{
  "hidden_size": 96,
  "num_attention_heads": 3,
  "tie_word_embeddings": true,
  "parallel_block": false,
  "init_std_qkv": 0.044,
  "beta1": 0.9,
  "beta2": 0.99,
  "batch_tokens": 8192,
  "doc_mask": false,
  "max_steps": 10386
}
Each number is 128 + 32 x the weight over the matrix's rms, rounded and kept within 0 to 255. Layers, rows and columns count from 0. Numbers have three digits each.

# up: layer 4 MLP up, 384x96, rms 0.0894, rows 376-383, columns 0-47
# down: layer 4 MLP down (transposed), 384x96, rms 0.0648, rows 376-383, columns 0-47
up376:110150136139190107069105156189096141176152154106096127152105117159150140123091139155121155177139080142095115100098152101104136145131119114155179
down376:153119093132097128171142125107122127079136098130124132092149091120094117075161121168125100076192152154130126139173105186141067107149115121090124
up377:130147133146103146152143165182074128089162144164124109153157147126188114095123173171145106153089151135082093111089154049088102145105119099151138
down377:191144120130162074109128056068162164178108117136114059099125113170117113098148066103048140111183140134135155153129165192171169173153119190171154
up378:123163108135158153151084145086127109133134212143166112132148102156160142157195107103121142119112099093188137091146142134216117156146140154091151
down378:113167074143159126171099151101105134159118172169177096185140147139113132156163089145125093140135087121100123109141098177150096151156076082117163
up379:116125161099129133083151118084134138114116116128095114089136117123140084160192164165127100134161179126141113118150106175095101116112142124102168
down379:162082134115085156102103120117130075126114138119115130154144110111111158057113143139138151148153112165133160092131215090162090091074150161146070
up380:145130104153197125115137122084095114131124102132143117152129109073134134165111130064142125177159112101144052087168107107133179178146041159178122
down380:134155138123082129114162117127160147130140139136166104119089177160091114119151122149104136096080135107163137157137151096110089094135183092111156
up381:126142155077211118117078151088171110124083105092148153132146111098133126128161110134096149163180053097139129135148146094132118117127120141137119
down381:108094067167100146146185157130126145081139163166093127123120128119099116113121151150121086094088140138110123159107128120207142123147111100123173
up382:087162099134158108120069182114138125116142104095095112092228075182160141128131118121086086137151211167199150106080182090137125101138090175071166
down382:092135068144229112149101172066135192149180133136118074187164057096134134103063117115051117176158198146102113078151141121132123101180062170134154
up383:129148119127134136134109144119080100093098142122129129125112144123130132108128143171139164179122139188069098107132137095104168141124069096154142
down383:175101160136133156089187088123169107156139047158131081076180147140139143101123117100082117110153097084180131140140118159169109123124153166114138